python train.py --n_layer=8 --vocab_size=2859 --norm="layernorm" --norm_eps=1e-06 --attn_scale=0.177 --parallel_block=false --init_std_up=0.0669 --lr=0.00482 --lr_mult_up=1.18 --warmup_steps=200 --train_tokens=97080000
Each number is 128 + 24 x the weight over its row's rms, rounded and kept within 0 to 255. Layers, rows and columns count from 0. The size above them is the row's rms in percent of the matrix's.

# layer 4 MLP down (transposed), 256x64, rms 0.358, rows 101-153, columns 0-63
size [ 98 115  91 124 105 105 153  69  88 120 116  76  68 109 128  97 109 126 110  93  95  60  96  93  52 121  79  98 109 116  92 101 127 127  66  70 126 137  98  84  65 128  90 113  67  92 112 102  85 100 132  99  74]
[[131 115 113 164 124  85  92 102 157 139 116 134 149 119 109 120 132 126 119 159 153 160 143 129  96 146 130 155 127 108 129 138 110 124 156 122 107 110 130 166 111 103 167 107 108 156 137 144 142 139  79 103 136  71 155 170 159 138 109  76 176 111 120 130]
 [ 99 144 106 112  91 140 110 166 134 124 143 158 108  95 163 176  82 125  99 108 151 156 115 117 120 177 115 138 150 143 126 116  80 153 115 134 142 110 144 138 116 122 132 159 109 139  95 132 159 151 134 121 184 128  65 109 124 125 140 146 122 129 105 135]
 [135 147 128 126 117 107 156 115 127 139  71 119 140 199  91 129 123 103 110 177 129 148  92 110  71 141 134 119  97 130 128 106 146 137 155 142 135 119 114  99 103 140 120 139 191 149 135 107 126 145 122 154 133 102 135 111 168 156 132 150 132 102 109 139]
 [ 88 157 184  99 129  85 122  69  82 135 113 147 165 128 178 120 104 113 118 107 117 142 123 130 169 150 122 146 136 113 140 118 146 116 136 121 141 127 138 139 140 154 126 153 107 122 113 164 122 103 143  77 139  77 143 130 132 123 172 141 108 143 121 125]
 [122 157 176  85 123 100 169 114  98  78 147 134 167  99 159 114 137 145 106 134 109 138 131 160 110 138 110 107 130 138 126 113 137 114  99 171  95 164 105 149 192 105 167 119 115 120 114 139 131 136 130 121 127 144  96 120 141 115 112  92 139 162 143 129]
 [107 137  92  92 141 129 160 116 122 108 115 125 206 128 150  68 112 137 126 112 120 117 148 135 142  95 137 114 111 125 152 142 190 106  91 147 114 137 137 138  97 120 151 122 116 140 145 157 139 124 152 132 111 157  99 130  80 170 138 114 126 161 117 125]
 [ 77 116 104 136 106 126 150 154 135 144 141 123 142 152 110 178 124  90 143 150  95 121 147 156  72 143  95 124 148 107 162 131 133 144 146 147 145 142 155 158 120 136 129 127 114 146 104 104 154 109 112 115 174  62  88 143 131 133 114 152 120  98 120 112]
 [123 131 139 147 146 134 103 100 120 125 117 105 190 108  90 128 142 134 107 138 117 129 168 100 145 107 120 100 141 117 118 138  89 123 164 127  93 109 137  99 150 142 118  83 117 153 112 166 100  98 163 178 128 133 132 108 199 158 143 115 132 121 134 127]
 [117 111 120 110 148 161 125  86 116 140 110 122 149 129 126 151  72 161 141 156 113 126  87  95 106 149 148 134 107 134 131  94 110 138 140 163 113 117 168 100 110 135 134 118 151 153  78 167 123 127 158 162 172 112 161 143 143 138 150 123  77 106 117 130]
 [133 118 110 121 104 144 100 168 168 145 113 134 102 138  73 152 154  94  97 136 127 166 160 134 107 134 129 130 113 100 117 134 129 165 117 146 116 154 111 156 160 131 162 148 123 100 117 127 116 126 117  74 144  81 129 145 168  86 120  97 161 123 158 130]
 [119 114 118 134 167 120 129 113 183 114 119 150  78 113 111 149 100 142 135 116  75 138 106 123 140 128 113 149 152 130 170 176 148 137 138 130  86 125 118 159  99 156 123  86 127 101 119 103 115 127 121 146 101 183 151 136 129 136 106  95 129 146 174 117]
 [119 121  97 102 131  92 117 111 101 162 167 145 157 116 106 139 134 113 124  85 133 127 143 103 111 144  96 136 157 106 122 111 144  47 127 157 130 134 119 134 143 166 134 144 161 170 132 148 133 155 164 150  88 147 125 148 138 102 129 148 123  89  91 127]
 [126 135 145  90 109 103 147  94 106 148 121 148 130 165 105 131  99 121 130 111  98 140  83 162 108 133 137 108 163 102 161 118 148 129 120 153  98 175 139 125 102 146 184  90 167 119 138 139 110 125 107 113 139 104 115 159 182 107 143 108 146 119 121 156]
 [152 136 127 176 121 135 115  88 110 132 113 101 111 121 106 100 154 187  79 125 166  98 171 120 114 142 174 146 126 131 142 124  83 135 145 133 155 125 141 123 124  63 120 101 147 131 155 136 144 126 152 172 126 110 121 132 124 116  88 104 131 145 121 128]
 [173 131 120  82 112  95 130 119 138 139 118 121 159 126 129  94 133 161 131 130 131 105 164 115 170 110 157 142 134  89  93 138 178 134 141 126 126 110 105 166 167 146 130 125 140 156 162 100 110  85 124 171  93 128 105 153  98 129 116 101 116 102 140 103]
 [112  95 105 163 133 121 132 129  87 123 160 153 147 113 148 148 141 110 116 148 112 100  93 148 122 141  93 132 129 119 125  60 132 195 138 131 135 120 151 142 112 107 114 144 108 154 115 141 113  92 144 161 188 137 127  95 119 161 111 135  93 154 130 132]
 [129 153 120 113 103 136 152  99 172 155 133 178 120 145  88 140 135 130  84 100 163 153 137 121 118 136 124 100 101  96 143 163 151 106 110 138 131 127 112 115  75 105 137 124 154 113 141 131 155 144 136 110  67 113 149 172 113 124 133  82 136 145 153 136]
 [154 140 111 162 163 111 153 135  68 120 104  95 137  90 181 105 123 128 139 113 104 118 121 109 122 108 173 119 137 187 113 113 103 165 125 131  87 129 123 157 131 116 138 130 112 155 103 131 118 137 142 167 122 165 139 117 145 122 104  98 103 121 152 161]
 [141 123 131 141 152 127 117  77  64 109 167 100 143 131 137  92 131 155 114 135 115 124 147 151 125 120  96 117 134 170 132 140 131 145 135 111  85 111 162 114 136 112 147 125 135 134 129 140  94 141 168 127 136 155 135 102 150 157 111 135  70 189  93 119]
 [ 92 138 115 140 157 122 146 133 154 138 127 132 149 115 123 148 132 121 143 102 144 136 124 180 120  85 156 120  97 117 134 126 137 142 114 162  69 129 118 143 142 122 147 128  90  59 144  80 154 110 136 126 103 157 170  93 101 150 107 117 161 149 153 124]
 [ 99 124  94 108 138 105 158 130 150 166 140 124 140 151 165  97 135  98 164 127 140 154 142 182 102 102 111 108  91  77 134 137 145  99 111 113 148 143 113 133 142 133 122 128 130 141 161 158 133 124 105 139  90  69  90 145 101 149 136 124 147 118 138 164]
 [162 115 108 105 141  86 101 119 140 155 155 136 163 119 102  98 133  97 111  80 150 122 211 128 133 142 108 126 119 145 142 147 131 135 122 140 132 135 116 140 139 155 112 133 101 143 135 150 131 141 158 161 104 163 106 140 126  75 104 130 144  73 106 127]
 [125 118 131 130 113  82 142  67 124 142 154 128 138 105 181 116 119  69 126 100 125 110  91 162 116 126 164 142 131 131 189 120 152  91 116 152 118 139 163 143 106 163 108 120 136 130 143 151 122  94 144 149  95 121 107 126 143 150 129 124 123 155 106 155]
 [106 123 146 130 132 141 133  65 139 125 126 173 149 134 126 147 106 192 112 105  70 122 127 139  94  98 109 132 101 117 134 140 156 115 130 128 126 158 126 141 127 137 134 140 128 134 113  70 158 138 119  92 143 103 124 117 126 165 129 184  97 129 142 167]
 [ 98 124 145 118 131  94 104 103 126 193 213 140 151  99 120 104 137 110 135  98 146 148 147 107 113 104 146 145 133 128 128 118 111  80  91 146 146 115 135  88 144 164 119 134 102 161 126 130 102 109 156 158 110 132 122 118 160 125 156 144 132 117 122 129]
 [141 105 130 134 136 146 129 110 120 114  78 100 132  89  76 152 199 140 109 129 118  95 136 128 163 134 119 143  77 135 133 119 153 161 173 115 138 141 138 137 104 152 121 108 131 184 130 106 136 147 120  96 136 131 106 141 107 116 153 151 146  99 129  94]
 [134 145 154 159 116 141 116 110 131 101 184 156 100 121 138  84  93 122 163 141 108 136 101 149  95  89 151 140 106 132 150 145 139 125 102 144  72 120  88 102 100 125 157 113 175  91 116  91 149 143 122 140 126 139 136 132 170 133 148 136 149 128 119 148]
 [104 122 151 110 104 186 164 133 115 133 108 123 156 120 108 136 105 205 142 101 122 127  65 136 128 121 125 130 128 125 105 107 161 125 131  92 163 117  96 120 171 158 150 118 149 138 143 137 127 129 129 111 105 154  84  90 116 143 156 133 108 115 129 145]
 [135 101 112 143 127 112 127 155 142 140 120 174 146 133 117  71 146 108 174 165 150 112 128 114 117 128 111  82 138 125 156 137 172 107 147 118 125  95 129 156 108 105 135 121 157 128 165 103 117 121 107 124 124 163  81 165 128  97 155 119 136  69 144 125]
 [160 140 155 111 143 108  63 139 126 114 117 159 181 159 129 118 122 109  85 146 102 103 106 144 129 115 130 147 145 163 175 144 115 124 125 142 106 121 107 134 149 138 138  72 134 124  84 133 138 161 120 111 141  85 133 106 173 116 141 118 138 146  94 139]
 [ 91 151 130 131 121  94 145 114 175 111 134 138 144 130 127 137 158 122  95 125 114 134 133 130 153 102  92 104 155 167 157 151 155 122 114 120 101 124  79 172 154  92 157 127 117  99 112 111 175 131 108 117 131 113 171  87 173 150  99 126 117 114 119 147]
 [148 151 137 122 146 124 181 111 142 135 111 150 118 125 139  81 152  58 147 159 108 119 148 140 175 108 142 132 162 118 132 175 128 153 141  80 100 147  99 151 126 122 147 118 138 116 161 108 112 139 124 106 134 112 107 139  94  82 119  97 143 107 125 112]
 [ 73 125 131  92 148 132 102 162 136 108 137 118 144 143 146 152 126 147 114  59 117 137 104 123 158 152 158 149 146 131 109 117 133 124 131 120 118 132 127 147  88 177 138 156 148 124  77 143 130 105 198  97 121 125 128 137 126  87 147 112 132 125 100 137]
 [126 101 122 135 103 160 119 164 119 116 157  94 146 152  80 123 150 117 129 157 189 158 129 147 121 101 109 101 113  83 128  98 135 118 144  82 138 107 116 110 146 121 139 127 106 161 114 182 133 113 167 149 166  82 111 113 138 135 123 126 149 130 112 144]
 [ 83 157 109 135  86 146 135 117  94  92 154 117 123 135 135  88 100 112 156 116 112 162  98 148 111 107 129 126 125 151 131 133 145 157  96 165 125 133 155 116 118 116 174 135 171  94  83 109 150 125 117 125 153 139 111 142 159 120 128 112 174 122 116 181]
 [ 85 152 124 113 116 114 113 112 143 181 163 166 137  98 124 125 109 160 161 119 176 102  98 117 118 122 129  85 152 125 143  88 189 117 143 150 122 122 150  97  98 112 117 142 192 113 129  95 143 101 119 131 112 113 127 139 131 110 142 138 134 120 142 141]
 [ 96 153 143 169 144 104 102 136 112  76  99 122 101 166 112 143 145 159  52 117 131 135 137 126 136 159 108 113  95 168 118 136  97 108 140 144 140 113 124 145 164 158 127  99 119 145 145 130 150 136 143 106  97 122 114 150 100 179 149 132 123 139 132 107]
 [101 117 143 153 110 129 183 146 110 119 126 113  94 131 112 122 159 154 130 121 125 114 113 145 168 147 104  98 173 161 136 133 132 128 113  94 134 146 130  62  92 153 157 133 139 117 139 115 114 110 154 162 104 132 151 133 145 158 129  72 115  79 145 114]
 [139 100 143 148 129 162 119 152 112 125 144 108 107 140 135 168 116  84  77 142 115 125 126 129 103 177 170 114 109 125 145 119  79 132 142 142 150 173 126  92 154 123  94 126 139 112 140 130 139 148  95 180 172 113 139 108 133 117 134 136 122 133  73 113]
 [172 102  96 142  99 146 110 153 183 113 134 168 107 138 120 152 210 108 120 127 111 107  84 139 114 147 132 145  78 135 156  93 125 131 127 114 146 113 121 144 156 139 115 139 121 125 132  91 117 112 117 133 146 110 116 106 140  96 143 171 115 124 123 107]
 [129 135 128  71 148 124 120  80 105 163 172 124 126 118 152 175 113 124 130 121 143  92 130 112 136 137 143  90 137 129 152 149 115  89 139 141 118 147 120  58 134 145 156 155 128 124  97 139 141 128 163 144 106 184 135 126 118 149 156 104 105  97 123 126]
 [142 105 126 156 119 148 146 172  98 125 111 145 118  66 138 136 139 120 159 146 171 129 171 103 125 120 118 117 140 148 136 132 149 131 148 125 107 126 114 131 155  94  96  82 148 132  79 101 145 155 120 128 156 102 172  82 129  93 110 104 140 164 137 128]
 [ 67 118 139 111 159  97 140 129  99 124 144 104 104 123 146 147 131 121 117 123 157 115 122 152 124 129 127 141 154 165 132  96 168 157 108 137 113 123 134 108 167 118 158 172 159 151 158  83 105 178 145 136  74 127 116 144 102 142 104 110 100 131 103 137]
 [137 107 144 115 117 117 152 110 146  98 198 165 127  97 132 111 157 104 124 157 130 135 111 114 154 114 136 110 133 116  80 104  92  76 138 105 113 153 145 127 135 111  78 120 166 126 174 122 145 139 131 129  79 143 117 123 131 142 119 168 135 130 154 157]
 [156 137  79 140 158 103 131  97 116 143 135 117 128 135 133 136 130 107 120 148 109 111 160 158  98 122  95 134 110 120 149 116 135 116 184 107 138 121 131 122 127 100 125 104 160 156 126 180 120 121 142 147  56 165 120  83 120 164 110 125 125 158 164 101]
 [125 156 166 114 139 163 137 147 137 110 154 118 130 130 132 102 105 144 103 144 142 145 137 109 102 104 152 132 109 104 122 105 124 216  95 142  93 138 107 118 107 128 148 139  96 140  90 100 129 115  96 179 171 132 109 109 125 107 144 136 130 143  99 163]
 [125 167 147 159 196 128 105 147 138 106 121 148 104 112 121 118  91 122 134 153 135 102 138 112 145 136 149 104 108 159 131  86 110 160  98 140 129 134  59 139 106 104 147 140 137 143 152 142 137 138 142 142 152 148  91 104 109  96 145  77 147 131 135 101]
 [124 125 108 138 125 137 108  94 146 159 125 145 107 130 129 116 161 105 159 151 129 170 105 180 126 120 161 148 109 100 147  96 107 134  90 116 128 136 150 146  85 172 115 151 105 105  98 168 158 105 114 112 172 134 116 126 101 124  98 130 149 103 168  99]
 [135 168 116 119 121 137 135 116  83  82 146 113 116 100  92 145 138 106 131 121 126 136 146 122 150 114 134 137 119 139 103 143 128 144 123 116  93 182 140  65 111 142 118 109 164  82  86 106 138 136 170 135 158 124 142 113 158 155 101 158 175 124 138 147]
 [126 135  93 112 112 114 160 107 116 112 121 150  91 110 108 118 149 157 108 125 121 105  96 112 179 161 127 123 125 124 118  85 153 134  99  92 130 187 160 122 140 164 157 152 191 115 115 158 129 114 151 112 117 161 102 141 105 104 135 127 159 107 139 123]
 [136 131 138 148 149 114 135  98 147 129 136 154 138  96 124 130 157 130 109 172 100 107  87 114 162 129 119 123 104 141 128 101 131  82 120 136 113  88 164 121 135 109 108 128 118 111 126 123 131 138 155 131 121 156 120 171  88 155 117 138 165  79 211 119]
 [ 96 134 180 105 130  91 145 115 114 137 141 138 149 157 103 122 147 141 130 174 123  99  97  95 140 122 124 155 144 110  65 186 110 104 177 118 116 106 146 128 138 160 130 113 106 117  97 114 136 150 115 108 108 177 160 124 118 140 144 122 118 111 138 152]
 [123 127 113 117 131 114 146 117 137 143 114 159 152 116 129 118  91 124 164 130 119 151  91 110 134 126 142 134 182  79 123 100 161 101 114 127 111 146 136 141  97 154 134  91 178 127  61 121 127 147 142 125 151 107 101 150 113 119 129 149 127 102 159 193]]
# layer 4 MLP up, 256x64, rms 0.227, rows 102-153, columns 0-63
size [108  83 140  90 120 157  66  99 115 114  84  82 102 120 108  84 131  92 106 118  89  88  97  99 103  77 109 115 105  83  92 119 123  79  72 112 132 111  70  83 126  91 115  86  76 116  97  81  86 122  95  92]
[[127 106  95 118 125 155 146 113 137 120  81 118 169 138 113 145 160 128 176 116 107 137 146 130 142 136 156 132  72 121 104 110 121  79  86 176 124 139 140 146 111 143 135 150 122 173 115 143  99 123 133 174 129 125 137 141 153 130 118 160 112 117  76  96]
 [ 86 107 133 140 151 166 121  96 119 157 152 122 102 157 155 115 166 136 142 126 148 173 101 176 137  94 103 130 153 112 104 148 166 133 141 109 120 120 110 125 149 121 119 101 143  96 126 106 125 129  73  81 126  99 125 165 112 134 143 102 123 102 125 171]
 [143  83 126 145 115 114 116 150 119 120 119 108 119 151 143 111 128  95 130 122 133 102 123 104 129 118 159  88 127 120 111 139 108 183 134 129 112  75  72 164 123 160 147 102  97 127 158 150 122 165 128 140 149 162 142 164 109 140 184 154 109  94 125 140]
 [143 140 117 150 104 155 154  97  96 197 140 142 120 137 159 120  98 114 143 170 120 109 101 116  80 106 161 100 148 127  75 122  98 141  93 130 168 135 126 135 105 136 164 106  98 131 119 112 106 163 116 141 128 143 127 113 134 159 136 160 126 161 141 132]
 [103 126  90 133 135 145 142 127 102 131 120  95 135 137 103 123 161 139 101  70 163 130 154 129 103 130 132 161  83 129 167 156  87 153  92 139 126 161 125 117 122 157 100 172 122  97 121 163 124 135 116 114 151 132 173 139 140 114 121 160 141 146  79 120]
 [118 127 143 154 140 110 173 110 107 107 148 105 126 140 120  81 128 154 150  81 131 110 125 119 102  60 127 110 116 142 150 111 134 119 129 180 110 147 125 138 160 141  80 120 100  99 133 157 147  97 129 122 127  98 136 168 160 139 164 173 130 123 140 142]
 [123 112 131 132  94 173 122 178 159  87 112 131 102 129 109  90 122 125 108 126 128 103  87 174 149  93 128 128 121 113 120 113  94 128 149 132 136  97 127 144 139 138 107  80 120 122 116 110 164 111 149 171 157 123 165 152 150 122 174 100 165 110 139 127]
 [136 126 107 156 154 109 106 174 153 181 168 138  98 113 119 142 124 144 155 136 149 131 101 116 147 109 139  86 120 159  92 130  92 134 163 134 121  95  80 119 155 115 166  91 144  98 144  98 129 123 137 137 139 163 136  86 109 100 129 124 114 155 115 111]
 [143 106 133  89 136 151 135 123 152 123 102 120 118 100 123  94 153 121  82 139 111 158 176 110 115 115 135 120 132  76 144 118 116 108 140 149 119 165 149 154 171 101 150 147 103 118 103 119 106 127 101 134 124  84 157 147 126 173 129 157 104 116 147 186]
 [133 128 121 151 119 137 121 149 158 142 116 109 132 137 110 142  91 175 121 121 125 156 125 158  97  91 136 119 142 127 173 126 152 105 137 120  87 129  83 159  77 148 114 108  78 169 118 109 103  89 116 103 140 127 128 168 165 117 153 102 128 152 162 128]
 [159 125  90 118 129 145  93 137 132 127 105 109 152 107 117 127 125 104 145 127 107 100 112 145 126 126 124 122 115 156  88 112 130  97 179 175 161 153 125 147 146 107 171 100 138 102 123 122 156 118 181 165 108  88 139 151 137 161 121 141  94  81 113 108]
 [145  80  86 135 111 117 134 123 190 112 128 102 119 138 152 119  81 115 125 120 103 137 165 122 154 127 165 101 183 143 108 103 175 146 103 101 173  92 104 116 159 114 119 159 121 148 149 137 109 142 108 115 128 135 115 145 124  98 132 126 146 110 140 144]
 [117 108  94 111  89 115 145 121 130 138 147 106 142 126 133 170 112 133 143  89  86 158 141 105 131 115 132 147 129 114 185  99 152 116 148 150  79 112 100 131 161 179 109 129 120 112  98 145 149 120 112 147 126 127 134 118 147 150 187 142  79  99 133 139]
 [132 130 136 145 137 122 106 168  91 155 131 125 139 147 151  91 132 141 188 147  89 146 143  86  96 130 152 114 176 161 124  67 121 138 126 164 130 117 120 131 134 151 137 128  96 128 142 122 116  92  91 138 156 135  91  95 144 134 111 137 142 107  88 144]
 [144 103  99 138 123 151 126 156 102  72  48  77 131 120 128 123 113 154 126 143 112 126 146 110 106 145 143 125  98 107 122 119 107 168 184 135 145 131 119 142 109  94 132 131 144 157 117 127 105 140 133 164 148 126 148 157 124 159 145 159 133 103  95 140]
 [140 114 104 152 141 118 140  99  88 124 172 110 127 133 137 110 130 117 135  95 138 111 163 132 155 157 168 135 127 106  74 125 201 118 153 141 131 127 110 116 172 153 111  95  81 112 115 136 108 128 123 119 140 129 101 163 150 129  91 164 104 137 141 148]
 [153 160 116 136  93 119 137 113 117 155  94 135 142 159 167 106  64 150 137 123 139 130 119 160 139 113  97 137 123 128 113 121 165 135 103 142 168 105 120 129 121 166 140 113  77 127  93 165 117 160 135 122 148  91 176  86 134 110 123 154 124 110 104 124]
 [125 131 113 126 164 122 148 116 178 134  97 121 134 113 145 150 108 193 110 125 115 119 130 104 121 113 136 125 116 124  99 168 139 111 138 169 169 118 119 142 100 164 151  92 140 100  92 131 132 135 131 142 139 100 145  75 126  87 127 172 145 100 103 165]
 [176  89 121 133 110 135 101  78 159 130 160  84 155 144 156 165 116 119 164 116 119 109 124  96 184 130 120 113 114 154 146 100 133 110 103 163 106 130 146 143 144 174 138 118 107 116 123 171 114 111 118 103 120 144 125 119 136 121 131 136 171 136  89 104]
 [106  94 125 132 108 109 141  84 147 175 151  97 145 118 124 147 182 105 133 165 103 130 106  87 155 172 146 128 121 123 149 142 119 113 168 112 127 117 163 111 115 107 137  95 127 106  95 137 102 132 129 130 121 116 171 106 149 134 171 146 108  83 137 152]
 [139 117 107 105 163 171  96  95 125 117  93 117 107 127 139  95 109 140 136 110 158 117  83 115  99 132 108  82 135 154 151 168 129 140 136  98 162 137 124 117 145 116 117 144 150 133 147 114 135 116 139 121 146  71 172 167 138 141 109 135 175 165 157 129]
 [111 144 120 123 112 161 132 178 111 138 104 119  83 112 130 100 114 129 134 108  90 115 106  93 109 156 126  98 142 155  86 104 121 108 159 116 132 129 149 156 151 161 135  93 138 158 116 139 148 121 147 199 139 111  76 148 131 164 121 130 147 148 136 105]
 [124 162 138  81 109 127 148 175 115 128 162 132  89 114 116 142 130 132 128 119 175  95 132  87 145 161  97 114 105 111 102 171 162 116 131 126 143 105 124 139 101 107 153  96 119 102 103 156  94 105 147 145 125 171 171  99 130 151 159 138 133 143 141 132]
 [109 135 152 159  91 131 180 128 138 136 105 131 111 100 125 125 171 119 109 193  94 134 142 140 147 126 113 180 132  99 138 108 107 106 118 142  79 126 131 141 129 116 127 102 120 101 138 132 119 131 147 153 128 154 105 121  79 156 176 108 122 163 101 148]
 [ 92 153 127 114 146 138 107 142 146 141 150 162 136 163 132 106  74 104 157  70 114 109 149 106 179 119 111 144 102 137 132  99 121 137 115 113 179  89 117 119 139 100 140 148 155 162 152 146 109 125 105 156 148  92 120 111 123 147 128 130 116 120 137 175]
 [144 135 120 145 148 158 102 114 101 153 126 122  73 134 149 135 163 131 134  84 176 140 107 161 111 131 115 135 101 118 112 125 147  97 130 134 108 131 102 149 142 125  88 131 131 110  97  72 140 122 133 116 152 189 139 131 173 166 156 132 152  95 106 121]
 [123 105 150 145 138 111 165 131 102 145 142 103 122 152 104 104 130 105 150  89 135  78 163 133 171 141 141 156 151 125 141 131 137 169 112 156 110 141 151 151  74 120  98 149  92  95  89  94 107 104 129 118 127 139 169 155 107 142 123 156 124 149 131 156]
 [155  90 153 119 104 142 152 161 163 100 102 129 170 126 111 108 139 156 106 142 151  92 185 153 117 139 118 138 156 114 124 137 138  98 103  94 116 104 143 108 124 114 102 115 120 142 152 135  88 124 131 109 141 126 147 103 145 121 164 140 121 168  60 114]
 [133 122 116 138 134 146 164 142  91 126 115  98 112 124 176 140 170 135 119 106  84 139  95 116 136 140 164 147 139 143  92 172 141 124 152 154 101 142 109 121 103 138 154 147 144 157 152 120  64 124 100  91 131 136 109 155 111 124 124 146  84 152  89 118]
 [130  73 148 112  94 154 149 140  73 126 135 111 112 146 121 121  90 160 143 148 140 148 152 185  88 114 161 115 115  83 137  93 118 137 158 113 146 116 143 125 129 115 140 106 123  80 113 144 131  89 119 137 159 137 101 134 174 137 157 144 124 121 135 135]
 [131 149 140  89 103 132 105 185 111 136 103 112 110 181 144 110 102 179 124 147  98 139  73 143 137 141 114 105 124 128 125 101 172 107 131 190 105 116 114 140 133 129 144 133 113 148 149 128 111 133  83 113 123 139 123 137 128 134 101 157  98 162 102 134]
 [101  47 130 101 126 132 142 124 138 150 107 102 130 125 123 142 174 119 164 146 145 115 135 136 116 122 133 117 137 105  74 109 123 178 149 143 138 136 109 176 116 154 131 109 101 148 121 124 132  97 114 118 133 169 150 102 147 142  98 157 115 176 102 119]
 [115  82 149 130 122 138  89 144 214 129 135 128  93 137 121 172 122 117 126 109 123 122 123 117 111 114 136 134 121 137  99 130 156 121 137 152 149 133  95 179 140  90 104  99 131 136  97 133  75  92 132 118 167 132 155 131 156 140 119 142 123 148 102 158]
 [ 80 134  76 150 114 106 120 137 146 123 102 175 163 142 104 105 130 119  91 133 109 155 138 126  96 145 125 128 114 135 112 161  96 120 129 139 181 125 153 180 163 132  95 145 129  94 131 133  91 132 109 154  83 158 131 113 124 110 144 129 139 102 151 107]
 [105 131 122 134 114 114 102 157 130 129  82 124  84 160 150 133 139 199 136 122 120 125 163 135 134 159 119 119 153 149 107 117 171 123 131 128  74 127 136  72 101 123 101  87 118 107 122 142 121  94  99 138 122 135  85 137 162 137 135 142 145 141 160 145]
 [143 121  71 141 111 131 136 169 107 146 136 117 113  89 128 102 147 111 121 119 131 132 139 122 158 131 129  94 156 157 174 124 142 128 120 108 146 149 109 146 109 138  85 139 101 126 163 136  86 115 131 122 169 134 130  60 143 108  82 171 147 155 131 154]
 [108 123  74 134 135 142 115 173  93 140  92 115 138 119  96 150 135 127  91 153 119 160 163  88 110 118 138  92 132 166 106 144 138 126 133 126 152 121 120 189 150 111 176 105 152  94 122 135  88 137 116 177 143 132 124 137 127  96 138 126 106 145 134 118]
 [122 116 123 127 132 127  96 159  88 144 124 134 143  95  89 119 116 139 114 109 175 128 126 113 123 146 130 150 143 131 103 131 154 127 138 103 139  86 122 129 140  90 174 117 110 132 179 137  88 117 132 112 141 106 155 105 174 159 163  76 104 154 157 169]
 [146  80 153 137 109 146 118 118 112 160 126  99 128 146 127  84  81 154 130 178 123 146 131 135  99  92 155 125  97 106 135  95 145 173 164 141 124 106 130  88 137  98 141  72 154 129 122 111 108  99 126 128 172 127 134 140 129 129 114 165 139 116 105 140]
 [103 126 149 146 126 119 126 161 106 119 127 139 107  79 127 168 160 100 118 123 141  95 136 156 187  77 141 131  96 124 147 170  88 104 169 136 132 106 137 147 125 122 150 166 146 133 121 130 130 109 103  92 127 165 111 152 131 147 129 100 103  97 106 153]
 [105 135 103 118 118  99 109 140 101 133 154 105 188 137 125 114 108 130  92 116 138  95 138 134 126 116 202 113 115 122 115 150 133 134 118 116 102  97 141 138 118 198 129 102 127  99 139 139 156 117 147 127 113 145 128 136 124 156 142 202 100 117 132 114]
 [139 115 105 118 159 139  96 157 149 127 119 109 101 125 124  99 101 142 107 155 155 166 125 153  87  84 166 165 115 152 147 118 111 120 155 131 142 145 105 142 139 127  95 121 122 132 189 129 107 126 124 137  83  86 163  98 141 127 111 132 128  84 104 162]
 [118  93 143 109 123 157 147 182 147 141 138 121 147  87 134  89 104 163 132 116 116 154 127  84 117 103 122 120 136 133 161 157 162 157 133 172 113 122 121 142  93 135 139  84 120 141 117 121 142 116 130 150 141  92 118  70 181 143 147 110 142 121  99 110]
 [140  90 121 134 117 132 159 153 136 180 122 126  84 115 181 149 161  99 127 141 114 158 121 126 135 101 141 116  68 139  95 134 114  94 135 136 123 143 131 145 127  88 171 112 154 119 125 121 105  96 159 136 119 162  79 124 109 157 118 137 118 172 132 122]
 [128 157 174 143 114 129 154 126 146 106 118 115 130 107 138 117 147 152  75 154 136 125 187 101 128 138 132 114 144 108 112 108 115 150 148 115 124 111 123  90  76 116 135  99 131 122  95 128 143 125  99 130 181 183 133 175  98 154 147 125 124 157 104 148]
 [101  95 151  94 128 129 167  87 131 147  94 127 136 102 114 142 105 145 167 118 132 153 147 124 124 150  84 130 117 146 150 124 165 104 130 139 151 128 104 193 105  98 159 136 145 135 110 108 114 113 115 122  96 144 123 117 122  96 182 132 123 187 114 128]
 [ 91 105 129 140 148  91 154 154 115 132 106 119 132 146 107 139 146 145 104  59 154  94 133 137 157 161 113 137 124 154 159 158 140 126 115 102 101 135 151 131 109 119 127 126  98 158 141 102 145 148 128  83  94 159 147 115 137 160 184  93 129 133  98 117]
 [103 114 146 130  79 122 101 171 136 135  83 144 108 151 141 116 113 150  88 106 106 144 122 164 161 119 132 111 121 135 107 109 148 135 127 156 128 114 120 153  99 101 144 145 123 183 119 102 103 106 116 137 147 178 154 146  86 108  92 177 147 143 121 143]
 [133 126 148 138 158 131 114 142 132  86 157 137 131 146 147 165 165 150  92 126 143 115 152 109 141 132 104  99 161  67 127 157 125 103  87 105 147 135 108 134  94 124 119 130  99  75 119 152 129 127 138 143 146 140 127 146 165 125 126 157 162 131  60 108]
 [130 134 159 121 121 156 176 121  90 130 127 125 117  62 130 113 168 127 149 110 163 136 115 155 121 115 122 102 152 111 102 102 132 115 155 146 133 149 132 114 130 136 150  98 134 160 119 123 112  91 118 167 167 109 147  86 128 126 138 123  78 168 155  82]
 [124 157 141 163 103 150 150 107 133 142 156 113 153 168 134 122 124 112 129  71 120  98 141 133 165 113 137 128 142 176 114 132 109 102 109 116 127 167 151 100 148 111 118 117 120  81 103 128 131 151 119 103 160 121 108 118 108 102 113  95  69 119 172 162]
 [169 121 138 115 151 123  94 212 174 108 101 126 118 131  82 134 132 156 113 112 127 143 130  74 171 147 160 113 108 146 134 143 117 115 101 108 158 121  79 122 126 121 127 121 137 122 122 121  87 101 114 142 137 115 125 134 133 146 155 148 148  88 123 137]]